Each number is 500 + 40 x the weight over its row's rms, rounded and kept within 0 to 999. Layers, rows and columns count from 0. Numbers have three digits each. The size before them is the row's rms in percent of the matrix's.

# layer 5 MLP down, 96x576, rms 0.161, rows 0-95, columns 128-191
099:509576463527469470463458504470523491487459467521467493546501446466455505520531499542488473482553477427556510593403491503527461453456502470517452466491414477524472567523449549461529451484519522
102:498482538515529458505564473433496487460479471508499492510494453501509550479524471509454502481485457502510494444494594499487459428530462448540487550478493485490471530445437537551523417547575533
098:477510518487496567473524551501445393506428447511489564515532511440517521474543504514521505526492528418516541510533456461522471419536439551516487551565511504519523495504492496489514522459472430
107:500456456501474460438587527518594471530534520500456472423383471518521486531537486427586489468429557534491475434473479443516486517451453448493441423530513510466518470575540504471478479423500457
099:490535531498528573515510425525518435432419486468488445481484519532625532527492477519540470476490529545528507508478488494523498421495475452580513543524542502506532479440458564433475501489512483
105:529438432428535469521546494545551513537510528529505450474476521507488391627497505511466519476530478522545565531590494496555570478491532467497535545553481511512456474461502526514542515465487516
097:525518567441577514542521498553459458593438527528568509470551499487483511486521484599441483487476506592419448550529556463560486466536480481529431538500478543499520421491567560433477474474507508
096:502507576536440558552423490476526527540558480489477496517424453501449514449510496548509561460505415509520504533484462471540465572498495469476442583508462495454517455545435516486518515428482472
092:490468489530538472497520489494504560533494523520601511474451551515510497517462536510546607468538413495470516471562491450548492489528494505563524528528493442496535471507490438496516462405462480
100:467483468599537589382442496528515566494521467516539483452549506399493548491507518498533494452451481511554575478535460410482506570481509500504529470468480532477415540432487548582561480447535456
097:449565508532423529467490427487478465500527539457402546512521513442388491425458508563553490547552467420474483549558493536520506484469481479473493486510459515438449509512580499518471528476555492
099:480478543496529474494501505519479518585475495498506433525517489552520443500479527385536507524496547444474529533462534555526436490572558449565514491504491490547518452472486519481531556476510524
092:608454511536497512568582480550476541465537510509452536496459510514585510564581504526566547509453471500526546477560531504464476506462533556434482511624484451492518478501458512521561457540509482
099:521442520577589498489509491452521636530571565473556479560491492481489540461478574531523512498511468502488480516474492570466541481503488511495475505532472483407568456508502570608484547476502440
107:508521506547545403505479503441477543460495527473562463461508480496498531472478540491469433480593584586508465527501485537456494508528477483384493441525435578510480412507425514481507517480440526
106:440525502528489450540529444530532526539480542434455582520505526489478484571524484495563463520461504523475517506505487535523515507455498453564485498526448550519519519505519535504517505567527527
098:495607451480485457506494463533425510562456484484536413459551525470503526460519543476569536443496567420499481435485492498451505525430599448547492511425580498482497538453473481567482589577462573
100:533453545442400480515559500503508494528444485456504535549462487500507455484490493505509503485509524553507538570524553542502547510466536465483475452491535514450535465578495553501469575499480560
097:439546481518475445448432426491446514492513504495518492528389509470536470427459497522460518462503493529526468469491529470533490522554470514543543482479539516515492474532507518466462507462507524
100:509505497574510490506442518486486546454511563524511507522531465399396447551490516522469462487518475534547437465422526521588468541504490431548492428462477559438413499503471471498539469544510504
095:493533571447486541522480486475575425556457482521587452443561453412521467535524492486563520521557470494495581525520489494547461517410524488528498517490562476494465524470508444495526491577478530
098:445477406528532550532595495569510512410541500502534513453482446482525526414493537474463526515571515522453453495504444412458570524485442501484514489563448476491501479442534437485487542484471535
094:482505494463556450457475448477512490519456488486409498476504447564461472504376476470460541483488530509454497399456517534500480516516560522407557521453503452493505449499498464502509547512557552
102:454579479466574491427483465537489526517641446578437470484497507510517526505458474501512468480583475588498529510506558484492514439561391464506552406491483532519441503423521476428517506498526553
096:486463524546478504524488474456537458533513480461456529548511540530492493534481483493521556488488502468514424520440451531545545502471405533530463588486520476543448502558551493528489480548445444
102:526512453497556470575454474445556542505504446479498489506499444465560521512458537546477470474501508492592473524605477514474474649541432538514562480474512461490465468464510442504462587471537596
102:493426455574548480468428440524474504517470515493514489391536498546452533480500525520535457484531471485511555500518539563494497548482468494537519461475569590550556450456512521485456468465523528
108:534497475446353445479534507545604504513532528466501523500482584488443545500453502498421457505547504537502504410498469501567503508515475540491576541511451466542528548485563473491530525528491532
097:476429463512398487519462525523467494462515492490493509534530494464519495427550429460558488464514492476525498487438568422479521482597483500403449508528485523502497515485553536508494472447519588
103:515502492517507503460465596491489473420481432468530521496608581467492456497485519498515439544504485508537442503514497470555479461506600475504486492523461532489472537501486491488574528531590490
099:449498503566479526459486449534467414448493483451465473467477478442560456484423510591497537531530459514490459542472609519504525473496562593528565494425525501516486447552509495532478436471495520
099:510457497484419523486490482547506507554479478450495498574494475591460428574502526498516483503501543529504544469496506559470522529486456533500547538523475466526453458492464533553535529486466497
099:526502471522494533493457476496472513459505544515382529482411469528511497530531429471456569516460469551481531493448507379485486527494557476472507481498376490522551485573453518608483413543492517
097:457536464494524515565477553515410450442476480526492530542528480429493505490559489488480570516442462483494466507493496557420513595486489459498493501501473436445476535486457430463501517493544451
099:549529464560549530495465499484536547496448472518465444538532532490506483511491556536427442520485582497481488484481549524494536521459531480468526508481504448464566464485472479465486489452517519
106:479505512491462464574489518575469609469458515514443561567409495567506513536500568448490485490543477513484492530491438457537500512526493472516510499498486495494509437464583384514520502492496527
111:474459630570548460482518549459484459489509474513482541491540500560494499511570522565565496580522426466515539439496471461509586468509537526565466491519503588476479516487502457505500509524527483
097:609453445508519611563456513467528449596447466587497441501529498574461443485483542491422464576538513500467526508483566549481499541452632472561489489569478446548475505466416524500533496493490489
094:444439589508489555488498448526511462485489474455511425534542434518517498508499455461532477476454446498494531462519528500545466478523508514512521569510504514529495473491602508538501537488558564
099:497525451476526583551497507526478548454487540562451535420538487533545568501483489584494501485497524530481497524452449514556572471503462489546548528512488494536477519440447529462551473549512562
107:521508497487522495448508586537482514475533536486495450508452524472532496509499509428439451535473433520477545463469560527444501563393534414512555443534523442475455496522439533450483502585479523
093:476545464538492499440549414454504542554512610509520496497478503529495442486467505489479524482480556407523578473500483487463526489524554523439500474480416582479473495507513410424483447524508516
100:508566451603530474465489497429402504476486554546510475547456443468480510462450506452516484453503496486485486484451571526490538533555462463520512462467506526486500457492476454529498459534421537
101:467544559518466468500579537479455483523478473490455511537613441373486436514559518503449508501525498514530470429485487527430456561502513486509545502565481466584487513469474517495485507457570524
105:485485550481557550535466516518521497523436486507476500556423515467515518490445471514452455479474455526490464420519522442529498466457478540501501531450513432548544479441522539550490492488570547
108:537460529546483503547519414562518498486531483507447501595423529537495490474579474549531511494541460469405516444549519520416526540436504490525468515510544515447507531540429478513505440521512566
103:552465474476475503545515512507479482498537569504475486459550510571521419464525441491514417473507456535476468540536546499524449512529438477512476518482516533556522552559467453499583562450517505
100:500543513429539509459513512554488498483469491491528462507497553508503530522552542540520527544495492474461493476517515491536468543474517595497515514470533458504553472511537492454561509494471538
098:503492464523474489457509514491541551488372440497450478528505393557456497523508479477522447540492523512527430430482527476471509458504407598488448530504471589505426558528450534529518576525456457
100:469570530517443497480493399531497506527473451536477495513441498451490516474481465533484533429402527493570408447514461557521456465502464470515439542443439452593503521484467553549533483503542502
104:530492426464507524468469488488462554440552573501479510517511519424524497463515468529496449454498455555527524462539513481491548528450625500474628479465532467465506556528528476492529501493393475
101:448515526418506486546446531512488526433474485477520585459574572446424495584453482461464518553559501533525608561516500528548464490427496477514517517532537459525507527536595447452513516480494548
101:511450466513450528470556468492449484420552477502458539491421486577569447492515515442456445475399457523505497572492486576534483498601458458529554426546516570474539529547521484569486453474485494
096:471579475518558502520587570519534545550496506491537427502485480515505520516498505489490510522555561548447425472556506517455479467440598518513603440443540533482512508501469488542560476447590517
103:509597563551557473541552507502491585524491460429535552439516543510475516435471525485498484513501450527508490521469492529452472489521444426537541542475541397459462522450517534527540588542505573
099:510498455481509508494476488527490571557474420469485461393527542470565493454519523486535525555479474535480483501444542508506507496435512500529488516527472528527566560494497551528513484453468465
102:537459518496472493470465515472451555533506585499515500498540491495479446527580474519527474495477517524471510466470555520525499489485343498521581474431447532493498488517482545526518516469574458
103:557456471501539539473538477512521461585513469443548485433459508407532491409483486519524493470561505503448459500482540507547475512520458475512551444516527466466474492486492459472504479492502591
102:464434452524544442559472488535480508442508476498503559564576465502593424488459493477486481528495509464446441432515463504518563407500421484592550504472521530469552506537479537581448525528539489
103:419501521512445435418546428452517435440521480482439485476535509431475469400521512583517518457463510462605483543563506465504596461532484484499527538469543479495476443511515527497482465500608508
099:435472510550540489515457480456502515401466463479418479483505519479497504547507520502485510466531501429539449454522534478496540528533473499632531531451453460420553475478489518448491449452490522
099:541506477467585467571467511440488513513536486522509501525464525522504522585521548611462440562534540448428487419500488530447490362552523498475506469540430513513482508499538463481560570466483538
091:515536470527487484519518451517564527492447546475475488505506503507509403543481481443497514418502479471511477521511444531503530516565526435460426481413437555515479522559488537496561453545424474
103:504513428504460505456546507437436504462536529535460550521474465504534486485506494565447431463445502510471417511570447490467500573437500536482522477516534545479443489496507364482539481515466499
105:545485526507422520494543498494479466505491529535543477607554494571511454514504487550523489427422551530497550591513477581540491476548472513492546489484444479568531425574433455509532482469439499
098:464446433406519469507474445467517400508517487489466520462447425457497487483461474548495500454523477506521456500597570467524517518480498519500554573520514439507480521508542503447492506541506513
106:555516502483539514499529489489432468442505523503474464457454466476430519556481536514578469559495475515468558504486445572456495515574618544517568488506529477462521536489457487491558516440499556
105:471502453446436467505560498481521541515559515478574468526571501460523495457525507527517494475527486472524447522504531526575555529476552525484513465523452469429484516470534489489485450521470588
100:485551493416502506542483483477516481502511532543513459558572486442487451487443454463507489540461561576479589505408451466482499477598466538483442485520506492510501459463521555491461472514509548
100:444472536536517485471419490437434476415525403551448495448550515505460513471440523518519450544504475515528540594559541522600464468514453489599507443453516492471429473429542519521513539457502546
095:485533475441546475479443421459430489520538470512469545589451463497485500429470436512523557479501490549480480440457506503474487481527525468455587478492425509520479554459479553383489477526468534
103:432506460545539537551498543485498538476477518495469505483445501514499526491456576438500477551469496478524454497395549485462520496506451542496519483481488514497533493488416507564549510508473459
106:507519488480501527474479494470478429525543421517455460520557457560488467493538499554484538480519499501491513512498524523540483545440538499506479470481499595444501433531590551491509485459507528
101:541470477535468501460530511524453524422491527530571460537500519559511480550544508430504561485457543486516596463503497516476514573411488486568569537465493432463537470489512564550455469470498457
099:504489567530450494482484475503496416427477481494437523541541419426521530538438439451504518448483502562545511537418526591481482515512493506486470476563499499522517495610558552556446521513469504
095:542475510506523494472483458521538391544486472538507516453526505535470460467469533533549535524480500524492475458537546541463488492501482537467475557493532491514491522562559469468454558526531519
095:395526573439520494535559498501449540498505445508524493512391446549491505549563499455489510524519516469445503385497453559496545522530448482480517535459523462508521544455565505513493476483597471
099:517486453467561507449434509509487468602546473498515445518551483496519476574595570453492462558455486436486467454493512446481519510542553503468476461538497473486496458460527427448557496495537580
101:510460487506511494459479503505525526345533491533482497474535493515614496524410484352541564502514430522492534404537512506428481511522528527484634509538545485527491483461509540482505505541492517
098:534600494512519468491493477480483485513505444503549508483551486530570511549563544494620510569470554542498576448522423531474481531517519465511462430444523465527481520470520414517491469502463490
095:495511554453525535429520516425431500486492543466488492445581498477488471493543374548499525515465427413524491449500455605462527487477484513493508458485541530515477500543539586393527462527531498
099:463529484544500481481507505490511578524485510511515490475519486519496525467486498477456482532512537499537561437509466525563489441534607501486577528436555453540456483508517507472510483589470507
099:495486532438551490428472485512505527524568535509501470403471488549518406452507456488519494455440524527487529502508489510625465517563411572487487536489509469479488494544541550429532483475541446
102:521490395505477454492486485518487472548456519472518499578424475545566474482472465487505485530460512565482507472486495474534503424575448569473573572513486495500570482517483525573479565521409511
101:504535477554511508462448497491458510457474424502473499548523462538471426494509471516545544537480482523540483456449482505459542597448502505470584483459477469485474503497455545499524592531441494
103:542573550497594476518487558459500505444477439477518555456533595475486481565520544582436530503485514519415434492477487547458473509548497476490562495486490550506446473516537516509498496523420485
099:558605394480424502466492503555500463535521500484535498545532485482513596537594538445464461412556487503508536479582426611492517505478495527468441528504545502525499520580504476513542525552503481
098:445543510531457505457533549480483560512509511540458504525519491499483544500463527533577516538462478546515457576439470482507463494483433546510531490558454520507541530515547473573509507400455442
094:567563523622505494490529483473511469470483593490490540455483529532478513540489443444508511422527436516493465487559435480478453446422475519491463534447479517498459525444493558622513543491439513
096:548472417498426491431566501537538455487510550462485542485532581461505459498542495455527499498553519581485541558562523515559483438498443449501508547464514485464528509487486502457515482469452531
100:560477507464454499469537479588531528448448433486467483557524483497458539492546443536504465473414511475481476487545488537488504498513478474435449524482525511515437523462491574594508517451495534
102:418521544477477499538508523425562498483542519594509468549511513488410528478554524491476632470587545521527495491549532428500528521530612518557466456497468492482503460485504540455480471444489438
098:571433519568524512483480525509463530494453519550508462494502567522551502531502398560513509449475491470529476385508539484535504561539349543522514506517526520498510509517508569495527535386481497
105:552499475478426456542490514448482543515517522467499465505526493537417465447535485421533531455470461465470546468516474506499531486477463569547472517410523492481575487502459442474520517526473466
092:445508439437534520525532494495503518510501436413508433480462565502555522542566483511516509567443466439496409508507450552488468512521412572498535485509549547555498499471502427508555565538584481
098:488521490471517528396505517521491449584491480483457530446517502536498437488533456508448490479474504501500485526583481525558533494487425512544412467496545512539576499539550484504584430454508481